Weights of a small GPT-style language model, trained from scratch on English Wikipedia.
Size: MLP 1216 GeGLU, vocabulary 2824, 36.8M parameters.
Training: a variant of Muon for these matrices, 492M tokens, 3753 steps.
Each number is 128 + 32 x the weight over its row's rms, rounded and kept within 0 to 255. Layers, rows and columns count from 0. Numbers have three digits each. The size before them is the row's rms in percent of the matrix's.

# down: layer 6 MLP down (transposed), 1216x448, rms 0.0575, rows 218-292, columns 56-111
# gate: layer 6 MLP gate, 1216x448, rms 0.057, rows 219-293, columns 56-111
# up: layer 6 MLP up, 1216x448, rms 0.0596, rows 219-293, columns 56-111
down218 106:126082109112110172134158132128072156119138118187075106148147060082137134138139053124071054133137173090135135096166115150136079133178140146117021179142147170071165103124
gate219 106:159174100127084140179079093134109192105121119130162142129169093131044143139159160129149107113087133116126202136166098139128134096157086105038064120040102139110130091143
up219 110:185098168170138139071150145197152079128110162164154082153089163170192122130120194106164075125121088141180114092109188100104103161139115104190162105087156112156084118100
down219 106:103079113094129159118148159104145097125124155117093096131106091120129129132097183185118062132135167121197099061135157124125138113134112126153165112097160091166099086118
gate220 097:145133142108206068112177127150150156119168087129148168147158113092114160130140145112073101143161085069145150107132143137125087109091079123172110197152124063095099123150
up220 096:035113141124174078113108178086140139142118142153146123144196165140150145166096170152128118132157158090163169147108137101132182144097101102128122157114137151157121091149
down220 092:141149157120106123108135117111167087161181144132122172167153094125079132151082141109119127152110171099162090101147162086172089181098072151109147135136076115101127132130
gate221 103:158090097187098083156107121116187105152230080091155124073092082076162122122113118115104192115083103097136108150095100181175115141139107112127141165158168121120174175117
up221 100:090135120098107156157099097103143161060079135147101112109132126113121101099060065164081160217197123077163113126129107115108175123108124132147134116155087074129117039142
down221 101:111163092136176114095071176167151131082072172109143149163139130139141137093127129098134058141167108106123127122103164157193128104115121114128142121164061142021106168093
gate222 103:092182130093102163163074138108025136114085139112090142164140099170112105132118101143081127138128153146081068081133160095134108124153155070156105095174100151161140093143
up222 105:142143144138139110122090135104185108119109115138084112109160131139147102104153138163141141092082140188124087160175171101116123085118132139090099145095101083128157134111
down222 101:086107140139135136098116147164127119155109173135132119176129147145162062103135144147118142106105122118136171154180132111084095117108210135132186171129108099113142110122
gate223 097:112152157115105138175161111174134077145131121165103154172139087106160157165114151149191125189128115112067159130014168118119112112205179079163138085138100149131179095105
up223 096:117153182129087178140146206104109147123145071155120105109175127102085160185148103136108184103115124127129165163091113159121081129105125090186096150124175142175112180118
down223 096:186058075192108123101080202160142144160141143154068089182096122198099114137155080100052169165118097146083141129174158148130143140093092123148186178164116156095125141104
gate224 097:103172143112146147094116097070121136145186067176170085144092167133100152135117103078104130108165140120138074149087152110134120160118111140113130144093100123176133153161
up224 100:117108097145120113105210133119147172118138127115144131165118083096133124131138128121164122179124172095119128139130181110130180115132111120131154114148117124209165111147
down224 101:091142109167130147102184188135100136121126160175147171130089121144108160186142092127117083148133137081098129091125088098127132129159150124123159104139115144198079080167
gate225 100:166098101124121108084060164104118161116138117093180170104078112165128099125069085078086150124073094158125201123182131109161094129139153152150149138097118132211020115136
up225 099:126133153131135139125131086156149150156101120097058091167089121123106176094109144133122180153114117140132084143121122173152106156121123156134056150123117109069152131136
down225 100:135127093156119097144145132160109089111094088123100152152153096106115122087102127142095116151162123097131116152111152148111118153189134119143117052102121142062130107094
gate226 097:121185123107107136140118108164101164185127130075174133162098119168144162169174096133122153146117133167104140139171094140069087091126147109125170157156145058133160180089
up226 094:109128112085107154135088077108136105109121146140177112069192131156160127148161137131143094069113165116096105146085148131131114145113131135090191138171159116144137158116
down226 097:190060081172185134120091135147196133151139119113084138077149185123190124094085137102137107156174108186152066085151103139166106116137046143085166141129174180108094139115
gate227 097:161085110131157117139136129131149079140125122089205139127128114110169116115072171156158135129077081177151128109166135116090108106068084152126121136063148145139135121149
up227 103:120149120121172143120137125181106116091100102183145085172116137169154102133157114139109086113179186077154041093152171150139154173140133162123115131179070119158105114130
down227 095:054121096110138159098135166163131171118132151124069130156120127126094093117136142194128109113178160122115095159106105145095124131146148154103027115162158143126101142190
gate228 104:126079143077133136129147151163063153124153147167142120083186127144181143135129153142127130118107093137119119061188093108067154092136098110119118120086154094080107058090
up228 107:145137100106107130130141150085154160190063140156179106078217102144175160089115120128145111151084081099115153178121126113152140181049181078157054106157153141107107181166
down228 103:036168144113174085122159051153119110127153118135104117114178100103129139183183111167095069056176121144158126154079190176072140147125108093106101114164115145070129103159
gate229 101:159096190111144117096131128158125132124148091148155163115184111103134131137150180157140187174097127085173115149128120076063125088111056095107130142162122109105157099079
up229 095:099143175120111173114147102156182115148163151084164123130083173134101111089109155094208124081141072137116160209126144158127097160150136146129189164138127117145118172169
down229 097:137148137109165150126151128124102145097089110071122142152121188155104093127108119082099117073107128132107139096126153154130170117159177172122155165105201145135173194141
gate230 105:150148145161107137100118146048093149144137122114070058140122130153141152123159142056184147109170144147096101174093116101133075114139147124088166117118143130112176099109
up230 103:120164145179135043085122120126131134148043168123134090100128128111152144119105144123167107166190136101081127134062123086108108129072134155122157179095114126135138137129
down230 103:080157135157170120093049146159122152145122123144155098140088093139133181129136163151125185099119127118102119175091172147154110160145105097106149093130064161075064117076
gate231 104:121108164171138141118135144104161144151063135102054126117147128099163144156115112144171087114142114133156153118114103095139078080122054112041158158125084083177180138143
up231 107:141139125132149091064112152135147117071159176124159096144137110099126045108156124088112135129189167171095115167103165150099105132183148169230120131114141155137101093142
down231 099:155145140122105144092118107059094126082160091095139022121231066126127101143168129144139051093136187128063137116108160141157125121130124180041071088079211148109098158139
gate232 105:128107139127109119107197135077136140120107120145094091140113136121072101158119144107089089121119183135136145132156135139101133134084099169142145114132127155072141177055
up232 099:150119147159075148129149134084116203146145130127104141128170130139156139072122133134179149105160100103177108100126144126132127142116107141128103140146086189186092166166
down232 098:137133153155110095149073159092111116121087105142137122164196165131125155076049147156123210075106137129172086151120115162170131161153114096154115215164142168108094144230
gate233 101:168159116173126140149146140137181151177144108179121119191141137185136111119143158112112151130121067117169128080154139125150118105117123198177131136077157109100131157108
up233 102:108159152126167143118170092152122107121094146067177131123164133110090121133077177084102109182168096111168113186140198128123124164130107105079208104074138203116136177165
down233 104:056131127135105055138118078132137130103089144156154072107079077087147107158125141127163075164116169161126121123108134101152119134061100165075132093117107152127177173097
gate234 103:183117172084095164105135105133158099129139169115086174119157107142141132161136120164140182169171134091089081142106179120115137110149064173185150151117170134118129203114
up234 103:059089148143156162131131093172080116185100150125116123159099116125107169084142095121136127140110087168085065069073145147073155104153120144174129136140167157100140116104
down234 105:092163107176154150117089112150127077110146166126094135183042091155160132095135138114121108100118101076130144140126153162139154179136080148140149112097148141119119058198
gate235 107:153091097137122118159129154108190122128084132164190171131115138059140131137104105118134153085155150116155075118131069136162168159179105125114133112125094123148120056230
up235 102:130156157158137116132062100112176205210133116169132158157104116168183152124131125122153118091147135099197130121093162126158159129103105209153116150197073114122100088147
down235 104:080163109130060201103094130193169114101126063176212178148086172097164084123075147111095138067140064100111153052127112115129133043087140119151089118172155161181122143132
gate236 103:159131136110148125119078104164149149089086156108188176142122151165115140140105176092143176134107162200125071076170105150135175133107134110143129136112147133155194153145
up236 105:090121102159116158111128113067180071105178099151147154102136156049161107155062100126052123144103124145086159108146149106089095119121117116152155084141173081115081144091
down236 104:126162129131069204117161150119114207118111107143150178090128109175129179088099136122169134071148113089140140110092155184105154144115085126087074140102131171128171125181
gate237 098:146178122141173107206151133121168144153124217143083126143134106103099145186182163129079110080127104145109167136098148147130166103168077128106141156109141130160094123133
up237 104:137096093096086109135143112082170132096146105129157121130146123158181131133135126118080178138064146121122098076148184128078119123078151121073148120089109135118096120105
down237 099:086143103170176072076186074129086112152162109205148116123141142101159150145169102120139166137117142133071099150121167134124111079136098109153118145139137151109110063208
gate238 104:083108171121128168107116139174093176107170093167088082187149145104135172126108159085125106142135119114115160194092140097152124192128115130055127119153062127199156140127
up238 104:143081088124124158150120178122153151138079139107187116121098110138186191114148159111155112037086209103127164122141097106166109119111139180108137138140165099136125182118
down238 102:095108188121152091110118198144146108138220141113111140112143146103156184169089127139131094076166178166108131083098097157100156147078164125099139187133112111047164095164
gate239 096:089081103113091154101103151103064125133121088099126090000121174112158124177100160124113179082096107164119160063080039097142129117118109148100061158095129127154083151108
up239 099:166152171178139162134142098102128109118138115084114105159097072185127154121092166156156151071167113085113111128080132124098130130119095152187100096137099080111180137114
down239 097:129121115066116158077202101126087128157144133149151184193143131099105101144085137127171156106113119151186126183164064116133084126118143162152115078139194107107091140121
gate240 093:128161096092100121147124115157170150112167156156075147132137099127146198163131128123135142121120104160152137119087145088103201159166116086100182101134126118108084148109
up240 099:096150141138156142109144134141071118091200135111164093118095130125142107128180130166121173107150119096152066129154111065149113146102126078149154095171131081076126129147
down240 101:162150161057144126141074091145064119151175071086118153101094153109093092096142126101096096168155125108143157107137132164110169092202155137087179124082131130084082139085
gate241 100:092133123108184105132114139155138096122139153132146145115096134147131108168136156168093163177131128143120089135141155159094140197085150105127189140133165089189073178155
up241 096:110133129081120106130122172153180159131165175079119160158121122134173110136122121159099103162200098060151093087191161114131136117094112093182164109100065112161120227143
down241 099:108121149120142123128147128134086044120105099152161143179113095139116051109135145164132130141130067143149120115097121162167138153152102156123181139091096177183156126125
gate242 098:178134198085098148133176050081106129149183120169108115161168132109103070193166126094120121148114094166153131141098152146070158177153159127131155054112095128131126185148
up242 105:108100138099121149154171153178128227138128103145161129167134102165168147145103134132174091141099126090082101160182109123154153111174160152123127118186207187112077146163
down242 104:084083114177125200095118127086117162138136132079127057171171166132104146101131189124133099166120158089086142164181104118149191081178140153166105151109116100139147101137
gate243 102:116153129129116107185114097108122191014123154181110130167100088086191112131160104131154143124101140158081130102156070148101083159094178159086069074125104163128146090194
up243 106:127119169161122116136120126162049169115077153181141100096128128150121144131124154096136087148108142157148096152116092151116098193120120123124139120162113106099155095125
down243 099:125098101141143160175148141125157109174109154127103083107067080126133157104142095121104088116065139101179150098163111115181168154079184049134148152078116107108157073082
gate244 096:132088143131048125124124174148173129183106089109185151103166121133170149156125121143175170150108161150101096142090140111139096198156171131136163133133152188124151132127
up244 101:138143079145144102135114121109105200130159129137119099134114115089153122182145180162122119071124150117104134113184148139136081114174162108144194128106187169091128131130
down244 096:137179132118123050136088182152073187092159083156138046142100159126141131162123132120166138159156102136150075183136125106193076139139169141115163115150151119113113133129
gate245 093:131131080125138130092157136164154121118150129116124082145130076106088173148173070151139155088124125165116125137032146101179134104164175151126093162178124049170142143108
up245 093:055146138160155074176187154119141122149123109139090110139160155138080142084122170156101115142150141128134209100199132113162148154086096080163199110116141146133108147078
down245 098:058153121149143128159103114024133193116138096115106160123150159161130078176128172078120091153179047137151148118086112106096160143155112078151115137143173144101164145131
gate246 096:197136108134094130070083171142190119146108089114106159119144172110148044147128066109139140166142092118138124183100148166171083120162174144134068132159182080156054132087
up246 099:036133082098158101147069140161138127180095137138161142165152131163138097101082177099088135105174154115154112148158122144109106168124123138153146105081088160125121168152
down246 099:177178124121066161161163089114105153176045133112132059144087118144142160134113181160091151183181148108146111178123195063160163069154080226119142185132141142180114169040
gate247 104:172128131165144149110091152145104084164156145136134109123117086048157135101057105097150164136154088132158105060114108125113124117125145104176121183106116132095182134139
up247 103:142131118095123171081133086148114038150123102108120146092106084141162139077109167134144122181149127178144112096123141153167174133080126067104158128209089127110101118119
down247 102:091100131076150223134079194174128135061191111110143158120125101162136124064143129104133098101111102143123159101101118206137141095151115132057122133120149152172156176126
gate248 101:147085225165156154075139108089112103119077105128091183141115157088191134169098099130150165153140084092129147166124151109143136134143113086170166118125111095146112143135
up248 101:137046174110114083150083142150107148133142145092121103113171151118104067152100132146181219092107122139104056098119073160117146133111142136085133118145084056172131069104
down248 099:108096085073088100123144143110134144087111141145119125205190154188101168111145182130142118112153145119104071204112119141104126085175061135112094151121137088122137104132
gate249 099:120213105164101135143105125070170110062097100098019106154173111127201120121149099150166116139101111051123051057169119161100190156136145099110132128179145091055083120148
up249 105:167096099111142154131065149152126110113143132097118162179156138173105083113110112108097123139154150157128074181092109140145104097148084165139103069153101111120133112141
down249 099:142137093092129136125069146122162084148096179152098154078170093117109156108164105146107167134154159117208128143194129161126124087171120121095115164151106145140175109082
gate250 108:157163125157132051058094129167187128091202158102112143125094138161115056152182068131107145055080190122134065093099162119054130089100143093132102145069103072162122117173
up250 095:129097096087098103054125141124094106133114180119140124125130103062150187110116112168103139167139152105071165160166163091134135134084141077125135150104117135101110081143
down250 101:119129159147089128104120111181132134126140090183043128133144135144121152126128141220115085098103119111190187180098106199081128158156132139127118152102133117117115098151
gate251 102:113101182154163096135136135141143130125144118097127109135184171107178115099191149104112203151151146144140122029135158169100115156122049151171143092177142116166133169123
up251 103:177129098094102149161131101058108124100093085179117112138167163056100110163137171122140100130128157159122132089177129100080126151096173169081106059144087141107138084117
down251 100:153115141161111123134166117134105147140157108121104119151094097106164132171101144118080149204064135063117144167160161096179086139057116140096112084084140156125117060101
gate252 101:134114185136071130170104111097114091039143088120133115101226111110117096104159090118133163129160129152120094101098110144097096156138131095052146170131110074076143127111
up252 102:151066129131178087152081071128124109124114126146125045110112154126082123116162100123123131092132089134143123116095145157108144135122126147176127090116184146115129128112
down252 099:109173165134147128140127156149180164115092086144143060165165117123092140096103166190099165098183107115106097119119097148081102177172096082119111108172129168132069159122
gate253 101:106110120105164102160137165156112105170170168143100152089148124042098100138190145132095119083138182106095103116191076145112091148094124116144140099115098095159110103141
up253 097:180130149131128120126135103167158140126137121102080110141130169094162207171110057160142100120101125132120161129114090121107199164121103187062154132110096077092123108105
down253 096:098129082141189048131107128154047136052148116143180136128107132107090087067138108128107140130116104126144144147160185150148176102089148174153122127141087129101140138137
gate254 102:126160172142084149116069143127076166115126138147110128126115128121100132154115037112118169131125143120249131145144147081062102125170129172107164166095104104153092081193
up254 104:034152154091146120093185152162143085129111176120155123141128150127202126118143195114118147103099083070125142173127132164177121136126115062125130150179084126112150097115
down254 107:133110066102138123137120167092164129153047103142147142088196129133176090143161117099079114100200168118091160188084109046112156115152083125090070108130136104091152120116
gate255 104:097147131177122135109064128130114162159141093103096109132172075155142092185095116073117154096065112096127086136076122091190149137134111076122135097118175235124121138150
up255 103:137175136192143132109139150113179164151155203178147069101085121113132147089157068124083138102132122128149125144088077144046127088201107107168129112168156166137123154062
down255 101:116110149050140079081099077143147136119115131044109140148128143137137096140141149143115096154148147197115096134124123127047104127146041163068089121119181151161146118142
gate256 100:105104124137147111118106134160128121098122089119145126092139110177077100140125093184146134178150123134105126176068143099117102146119038146159114182106129121148131138097
up256 100:133107151133109142112118146081134065145140135155126065151130116092128161137114142094135117146192123086082117080175080086088104072118159081109164145179090129092163188088
down256 098:156101101128120103170150170114169149163109126102065105134090196117156059183137169126134102089154157111122124109144067077144129117064133111148159096188089135108122131146
gate257 101:110122112157138087089176175130112123082147181132119126080128088127156155147038137043104141090092092198156099143133087159120054119111135136087111154065115142121140107153
up257 105:102132104147055139076114108087094139075148083120126112159071109142138118125139114143118139113082158183181075130130089112200123157112119119146119175082129098076165128131
down257 101:162101100110087130085118125134139090139192097162155203209163108105130160081101111107135096101116154119179114065144109157074184156129126079144146139179134164085113057141
gate258 099:064121099105132138084163158091146146130083103091163148079124172117174135143125124117134089119110166128142117150127185149117136188123151152078095108123156170145164110134
up258 101:145153156146114094140127119130121127151143185135167129136180107175096104130132185118131064127080122137132105127069094120138060116155102111134102158080129035146123151087
down258 098:175093096151136143127077148168134140101139147086100146157171160101118136099106140163176107121132155101090241122169141138114126134059099070179140175089073111216103128129
gate259 099:117127126119074147159099144119128145106184151168112103083132099133149104105159079090139163121148223085077117047086107114142084127143174053134156146176165139170077110082
up259 101:159168123158143148116129132147137148102152122108120152137062163145139164144101045091168129169209099113133163126132160197098111129140102125167183094136192144194171077135
down259 103:147179106161093150135126131133179143095139071146098177128153122085204107085094105128167102128142130138157185203117094133135146063152151124183172136102162109154139178126
gate260 096:090052151048144076108123171080118104129132104156159111116126160146099105095220066154127150085102182113097197090118117103142171167147163119073158156101130083209162093109
up260 098:168167115163140124125120118157178071089124150133108156134133102171136146160146185164103144102168092178113223157073120134140119103113067114096139111049113109099099151099
down260 100:157160111061173098092081154086043125129188112135106119183126175144138096145155142171179127115139153147131147122144133118135129110176117190111117095092110073108155130123
gate261 101:120178197137165101107120123071165153103184139168169114136148146110118146148159070164092101109092108123124132140106201080071116153149126132137011151144109148125169097124
up261 102:182156115161124149114176140097202121089125105137132122121129129128162159166166128103103157131081113185093134151127161097052166103109132132137130120103175137143186167169
down261 105:121136137158192146108163170186153160086201114129120190156056105132089160131076054123133135100181190145114128143197120101134113142144190147149153144150106154158132110190
gate262 098:145087149188107099124123080124130138167146128125161148147133109116088158205097154151152131106153107134105040138171123158151193122099127174103138113139125158201115107194
up262 094:125117072124150101117101138153136127088114106133156085163161113135125123160161154139121182117102133137177131062140132089139117146107155093111103084066172140110231085085
down262 099:175200107166129176144123128165137157107081099185111169099093129124107118151132088125103086083064149156115115118113175136143064136091151099095139153164163156104159135127
gate263 103:141116110090162112123185119186166130073090147111164157127122105103117198147136097171142103106135142157145150116157133120116124208169107117168149090157149095123053115133
up263 103:095110110115118188152109148064136146132092135158110097123140118075184162118161128155113151115144167093076104126185104089068117146181157062174101159101160164104131134133
down263 100:185185137147136164191179143103117129108152099094135145165115161103163146138110135128115150087100150140093158144084145122161115164155098136108139147139119139071054138112
gate264 098:064124150151129114112145155123149159103109142041099134092124119122106100136177131132158112111111127121164063149128089068116133158083156110135179093053151102100145134110
up264 095:166141181118070109132118105126115139169139159132068101090205109101122098138087144100137165143149114181138116068098070163174157092163067094208165129159158096110140077130
down264 100:110102146104118086161169115148121084148118102085164104138157114126110076112086146168141161099128144102105146136059145125142172170149145098119090122101103148152133125158
gate265 104:132160141123101102085109123144104153157111161145103131158113180107140104119115175099044114156123096083075148160096101036184108132120191153166143143168114134116125131116
up265 104:104202139161159072112148134075151150077159126173149159109165125167140179157079110170120153096124152124158081115102086126125193157124132069063162164116107168145122113147
down265 106:123120117135146134163198160107131064138172095114049176116119132152080159142179033137181155105101113086088170196166168161127116138148170153107118115128125105140174107129
gate266 101:149084136197171093117067090124108160144118147092068123133170089079140163108116138082051123189155135138164090142165165109139111123077150112143146120118099186133076137154
up266 103:124119132189090170154114183106120108118116148132126140082150143095137123101078116141129107082135120071099123157086120069133122084161101146070147091113128142152144131127
down266 098:101118153144140111131110164078088131136174145118141056087118082116161114132112128107150156137078099089084174102130127156089121130139146176097147125059086090181063160127
gate267 098:090101153080144073147076137095108121166079110143108186061102133149054122158102164062174118108131120148136173105081154148129143112076118122140127158155133136151125164135
up267 098:168116132087023111176139148143046149129125108125147102120127128181094147162120133176158136093111152156106123091196098147125141086079108159137099144134091182061090076077
down267 101:144093137130127056151109164136090144130169110144110111086132139132122148177130104063085038116158116164116166188074122089110107072118146139125181071109083121190156086137
gate268 095:139096103047103108094136107134059148112152154073144144134097151084169083145113112138091160089147073118118135178097103087108072170152131131118171091091107144106163071166
up268 094:176107128101108127136128167096179092131127149170124074150101135187189078207153119066128141123105123096145105090156053138161132170144143125146121191139038132122072081143
down268 095:118101121113089145107144144099146104131173137133104154158116091120174091151144123110149132124091109138150101148163107128094113159167077131170148083102105160118123066131
gate269 100:136151109048070085089114146138176206143171195094170085077151108136120151118141116125145148147093125096117125088185131061110094109114130152164088114125113112138136175141
up269 102:132124112153072155193094126115117103142135067137097136115165108129109164146111137166133136138123098121126093094148106210092140142154130157106154073136115145108052162119
down269 100:167142151127082130148104088053133111144117083115124113080074139116154118149069143119169101124179125146150116141138183138084123142169146147143140087121180059121110109111
gate270 110:195146185093089123121107105088116146115146087124076165176146137134109111194098139113068172057150147136054054120158124108144112095115118131145127171086110140145085114174
up270 110:162152168114111110176173136170142126093118159126099138163109081140134126129080145115129117135099100144128099111189180172160114166050139138107056096118160174119136090183
down270 104:113162185125124228147121095207121161056138130120111080207086123063108111121181107109115139124139065138114134116160093102099090105148061116155103158078088144108119097119
gate271 096:151097095101166074111113150157098143162092053141132166138123104123107125121129142147087121098116106174152192091164182123114129119064066155141072153149117159108109140126
up271 096:097157094162140126100144188128134081162137159112127077153075125106126130135181195102104130128110161121107152105126108133152144116096167155168181147108129160101171111181
down271 098:162098127139088108144123124140127168067130131168130131194159165161084164080099124121117150158144130167084145159124092100133128162177147125089129066151091108109149079126
gate272 099:175129122054159147096106131080077057138143122091072146133138185186114143089140130103145075109131176161100091110146106121128169172096161125183157141121102125158180095104
up272 097:152148087148116144116111145105106151123103126094205114161215068065135155105140128105066155097101118149175116089151155134103169118143116076169143084118079154149117140132
down272 092:117147158166116155125147089104156140094142172105151163142113098144128107121082108170185102156099127148128079113127154096128148121178074141145238184114117144092117114148
gate273 096:094138088145127100142135131122159157082146087163127178146122072136093170124191141176123108131125097134117139098091113123215196102133138084179135092160111110105098129125
up273 093:141126156093073088156108183172162129088114146161151183106149144143167125197117038183163123120158092155103142083089107136149125148113157148097117096122186080118094146077
down273 097:100041157085126147081115059123117089157153162146119141066104091125209118141136165128184144105099148142171088151114118135105098087113128165153171098136151056164139102134
gate274 097:216139137166130157152075140169182133116088051113166160160131095110125079138136090179019158080153089163100166113120096154083180104174119154106154135041143108138136184067
up274 101:108195046109126143175118139141098070077141126129141123132103226122179180125136079109150102145198142136150057156184153106183045152133127089169149110137119148118125119149
down274 099:104116107154068125112117122124109059138096171088131117149186206154130127145052120147170199096096079168160125117132098169157121130176045122157113149106162168164087100160
gate275 101:142086098109137158132131105114152117088092170113087090153129168095147131172121165106079116126122122107112083148152104136056077163138094110095172185049110141143212176172
up275 100:093086135100147136108168157075172086179163093116217111101131130115150135134071109126133202138175147108155142090161166116125117094131159120187109165166124124130125159159
down275 100:166099152160078133148138163106091087128094101209117142100100102153056130162095114132103121085177108192162143099124089082145140112175155169113128158205086173122144137136
gate276 104:178133117177144121140063143156116174109131113108100113179133091138132124156131099139088062166084201044156138085058072091108127156173145158122137083124110125144112139120
up276 096:135118212185069138205179063181146088158176187136164186084135131126147097150141120128083153076109100093157108144106144162134192151102192138112112116136128117125148131151
down276 098:131133106159122167134104129203021170141164116127142149141121175204126119169194085086133120136178160100114143132133104140109135128162144137157085119121130135126166124130
gate277 102:162142142134143141078142144135145095107110139127127130081110195103096074127122057178152169135165198090141136116067120162104126145113090112131127103149163096210130127091
up277 100:101110089106116112098088134151159101091093139171150098146091124117130139167109097121176102141116086137159094154119106147051171098168191178050142158135144063162091123106
down277 092:166103095037099129110096165173141140139131094090069132168101135048161041166154141121082123136105163080170177132198106113101155150149137181113078105075171161163088151133
gate278 104:061136084154101105126144128122172141183141122088154117139179101132136168141175120085157141145160132149156066054119098130105111181135119169050097122108133123160046119139
up278 096:172147161123128100116116123104110138123104128078132127102147066140131084109080113123088179137127118171150150055126099140135122134087141155109175153130098126139122120127
down278 099:130146105149151116126166109213088115176159165108115075170133113055174133133157143133199129108068101151145104123134088130117149148143176137152135191167068146087143176157
gate279 105:179109103128126100172094098157103107137123096113187178098106180104096148156139146094147127170073087140193129102126116193069195083125116084120149067121183179142152135108
up279 106:088105142174102129096147162095114117159058149135168147167084121126150092134133157144088144139091098175109146157163139119126080130146137106055089160148137105105161166210
down279 102:117135153104140115109103119175111170110177070128148105147123138137112155123104145090140111097143092088154111089100130190122114161184133162123131152126120077176105157161
gate280 096:093148129122131152148129153144118120137165135189135116050146076082104156112090109154100084215078097164158158187131129151046125029072104112136120146115107139125166082114
up280 094:130124098157100122155159082101144148211164119114134125119134089154136112147138102165100151086119089142130182043082104134137148123149158106083132159123081167153174210095
down280 096:141135112142200126119106131155154165085157110093105087146125091134151120131177160127042099183067105151104171095125174125089159150161113146114177108127098133125071176100
gate281 107:146109129157132086203122185127134111107132124076184109155122158189143122158144144135145109156141162081130127121171181104122173101164069131132059075173083173187121112097
up281 099:107097092139174131142122157161137106117128079169216143176122131132144140143107111132131127116128082176132129160140089161146129122130106111072147123166065130162099171116
down281 102:160073049112163101147085159178083153135156134178160132078138166202126134097098134133060103188103092125076097200106087099177069110079122178131150134151103170162094141130
gate282 100:126122139149135131126162114090151092121116166146174094102177090152133143107165131161197153111138110121144142151144128108181126165143165157084113144078125098138146143079
up282 102:102172104094081121167177172075116131124098106144140127172148145048118116148132169071162104083123075122131094128115142099199119127150047089115057160085029125202112170172
down282 099:104155091094085111141123097108095066124136128113184138144102114102128155126146132086181106123144110116135132143111165115087110148125114141146097119118139190076143159142
gate283 106:109147160093158162139121155157149126075144130103091138164085092088161165180131105126057092104121123094106126160143137144122114107164126126147081125103156100154104110121
up283 104:106109048157135154149213128174152118101196104081153126141138145174102112152120074195179147149148109127123129107104120147140108121110137155180149129109156140093181087127
down283 104:090166090184168118109147111184160085176126148137144089097129227192097191036118141114153152171134135158136172141104129113180122122096084164135143123134071127120129123084
gate284 099:102149107151148112112122118143120096192128142152113116135075138128111081131088164098125144117112107141117163099156102120162112158121106178129144154081086130083092133107
up284 098:159144146097121197107191165169127088137159141145120141095118174060150102108107148173075075130131145121132076153171122104118142109137117126120117147154157127137093028040
down284 097:168134141108149076127139122055152161106074108120162164101112185131162134070125053107100211092083102105147147108146161181083104092124127144102095160121097099087109158088
gate285 101:076108150069120130137095115138155101165131155164153133099147167156139133103100129121104105142150125129181141143143132102136141105116129090125140154086165100148169162152
up285 102:130107153143123131155182126074133205069095166135111137162147119104122053063127110104108197114141111197150153111062130152224113131140098118139122111213182088133059124096
down285 102:072136120143102142115129116114113186131141117100120114111141157104127104149137147102135172141100147107152152163139154105142132144165078090142126135141107142145104100147
gate286 106:101196138108125138122081118105111145120141169110149131119144133107151207138143168085140125105149127113088148141142125070116131125119133134173080041095134057099129114081
up286 101:057154159138127139098118142144057124102161177100139156163090122112136127168094134097105094156221106144141105088079134118132163097155140066124111174108141137102128130079
down286 098:169141166143082137156078097125156120103176081074087088062123179116121147100140112150119123125102132114125092096095085099124126061135087115121188123095177139120145082104
gate287 097:100100169200126136189124124078109143135077151105087181143120135148099052133106140080147166110083107144146146121129122123053132134139156119108086122134133125137083182154
up287 094:090085096180085096093086119136067102116099126080082127145146069144102124162149161169133145141155148148124124130144181093129118151061144149148167142117152103143098160124
down287 100:136114124132111104138094091149141197143140109149105115151156150149164183087106052169153144114124125127159069132132111145144095121110137055185134098141126143127155123122
gate288 098:115146150143076086125130106193179124157109160131128150134122150100123129149094131110102216068105124114136157129044109156186101140113130169099099081092142121123096118133
up288 100:097120106172132110132107137113056133113161139202159156128104187112118128104125175127156093084087082096102179124088185081116140095103095149169140089141156137160088131128
down288 097:080102121097161122139084154141111144124143156151122146097102104137118123094083181109093091141104128131078157078119091137078199164107217125135120179133108084035160094145
gate289 099:132130138122135100195133113148156126150169182127076159126121091106087134121104047101141155152153228147119131180147159114146148157143143186095142097091155106098083124149
up289 098:140114121128148137191209129090146112108109122077159147101142108131195105155158143096141042121093158109142157095129164108090144144117173168119112117155085081110093140148
down289 099:088098115114168200129167154121135146144097105174110134143137140178126117184076104116128163120146075122141144101152110121142139116153106080168098199109082115108174131134
gate290 102:071153092073107133076108047157140127140105067154108085062186075086158123117159149134128130155060181149155133128141113165078109136143083190117115080084122106153144164124
up290 108:167140120095139128113167171109121101077118124128143118094107029118168161180125108123053121109101146130132142145127057148129168072083127122143110157144106172078140103112
down290 103:165113101088104154137149148092120135127061186190150156177172149126096048172176143182132140143182178131205101155112103140101133142196120122104140158151145067125164111125
gate291 097:133078087172140149114143145130062070116111097100070144103115161175057104097169117089119129176147110158077177157101120144089120083084120123118086161085105090072122125086
up291 103:108116137153134091138133110134118102161166111137208124128110190141067147115201114157157134117118155142103155123163119183156099085125158146128105143124088109129120162131
down291 104:102154131160137117092192115105115124132162129171157124144068093120043121127117099123171041080120143160097155163141146138126174101165163140118120134128114163133112096159
gate292 104:094138199163133138111099122070108110125182156192138136153132133125097129131106148097123121148073099098092053091131122131135097074109091103159132175096158146188112120158
up292 101:170055137115191147141091152123127125139153162171110129146156146113131119091164107077127154125142117128133088159124147116085138087090092156152127128101143167124037102123
down292 099:161164114125118102198151112114153123130175125164122167191108121097197134159073125118101154101096116079131073153155142095169083131195149124115124117045117130113100102104
gate293 099:143111157072137164139144114197162105104151121096059168089149133164131123157150082085154129107090090145151109093148061157124118125107112079123118084122120164141136086109
up293 099:151114104113082101113155135104119159153163164192177152150124152147144094111143131124152151117091110097119192114133151161142203160142114126124145130106170164132110127161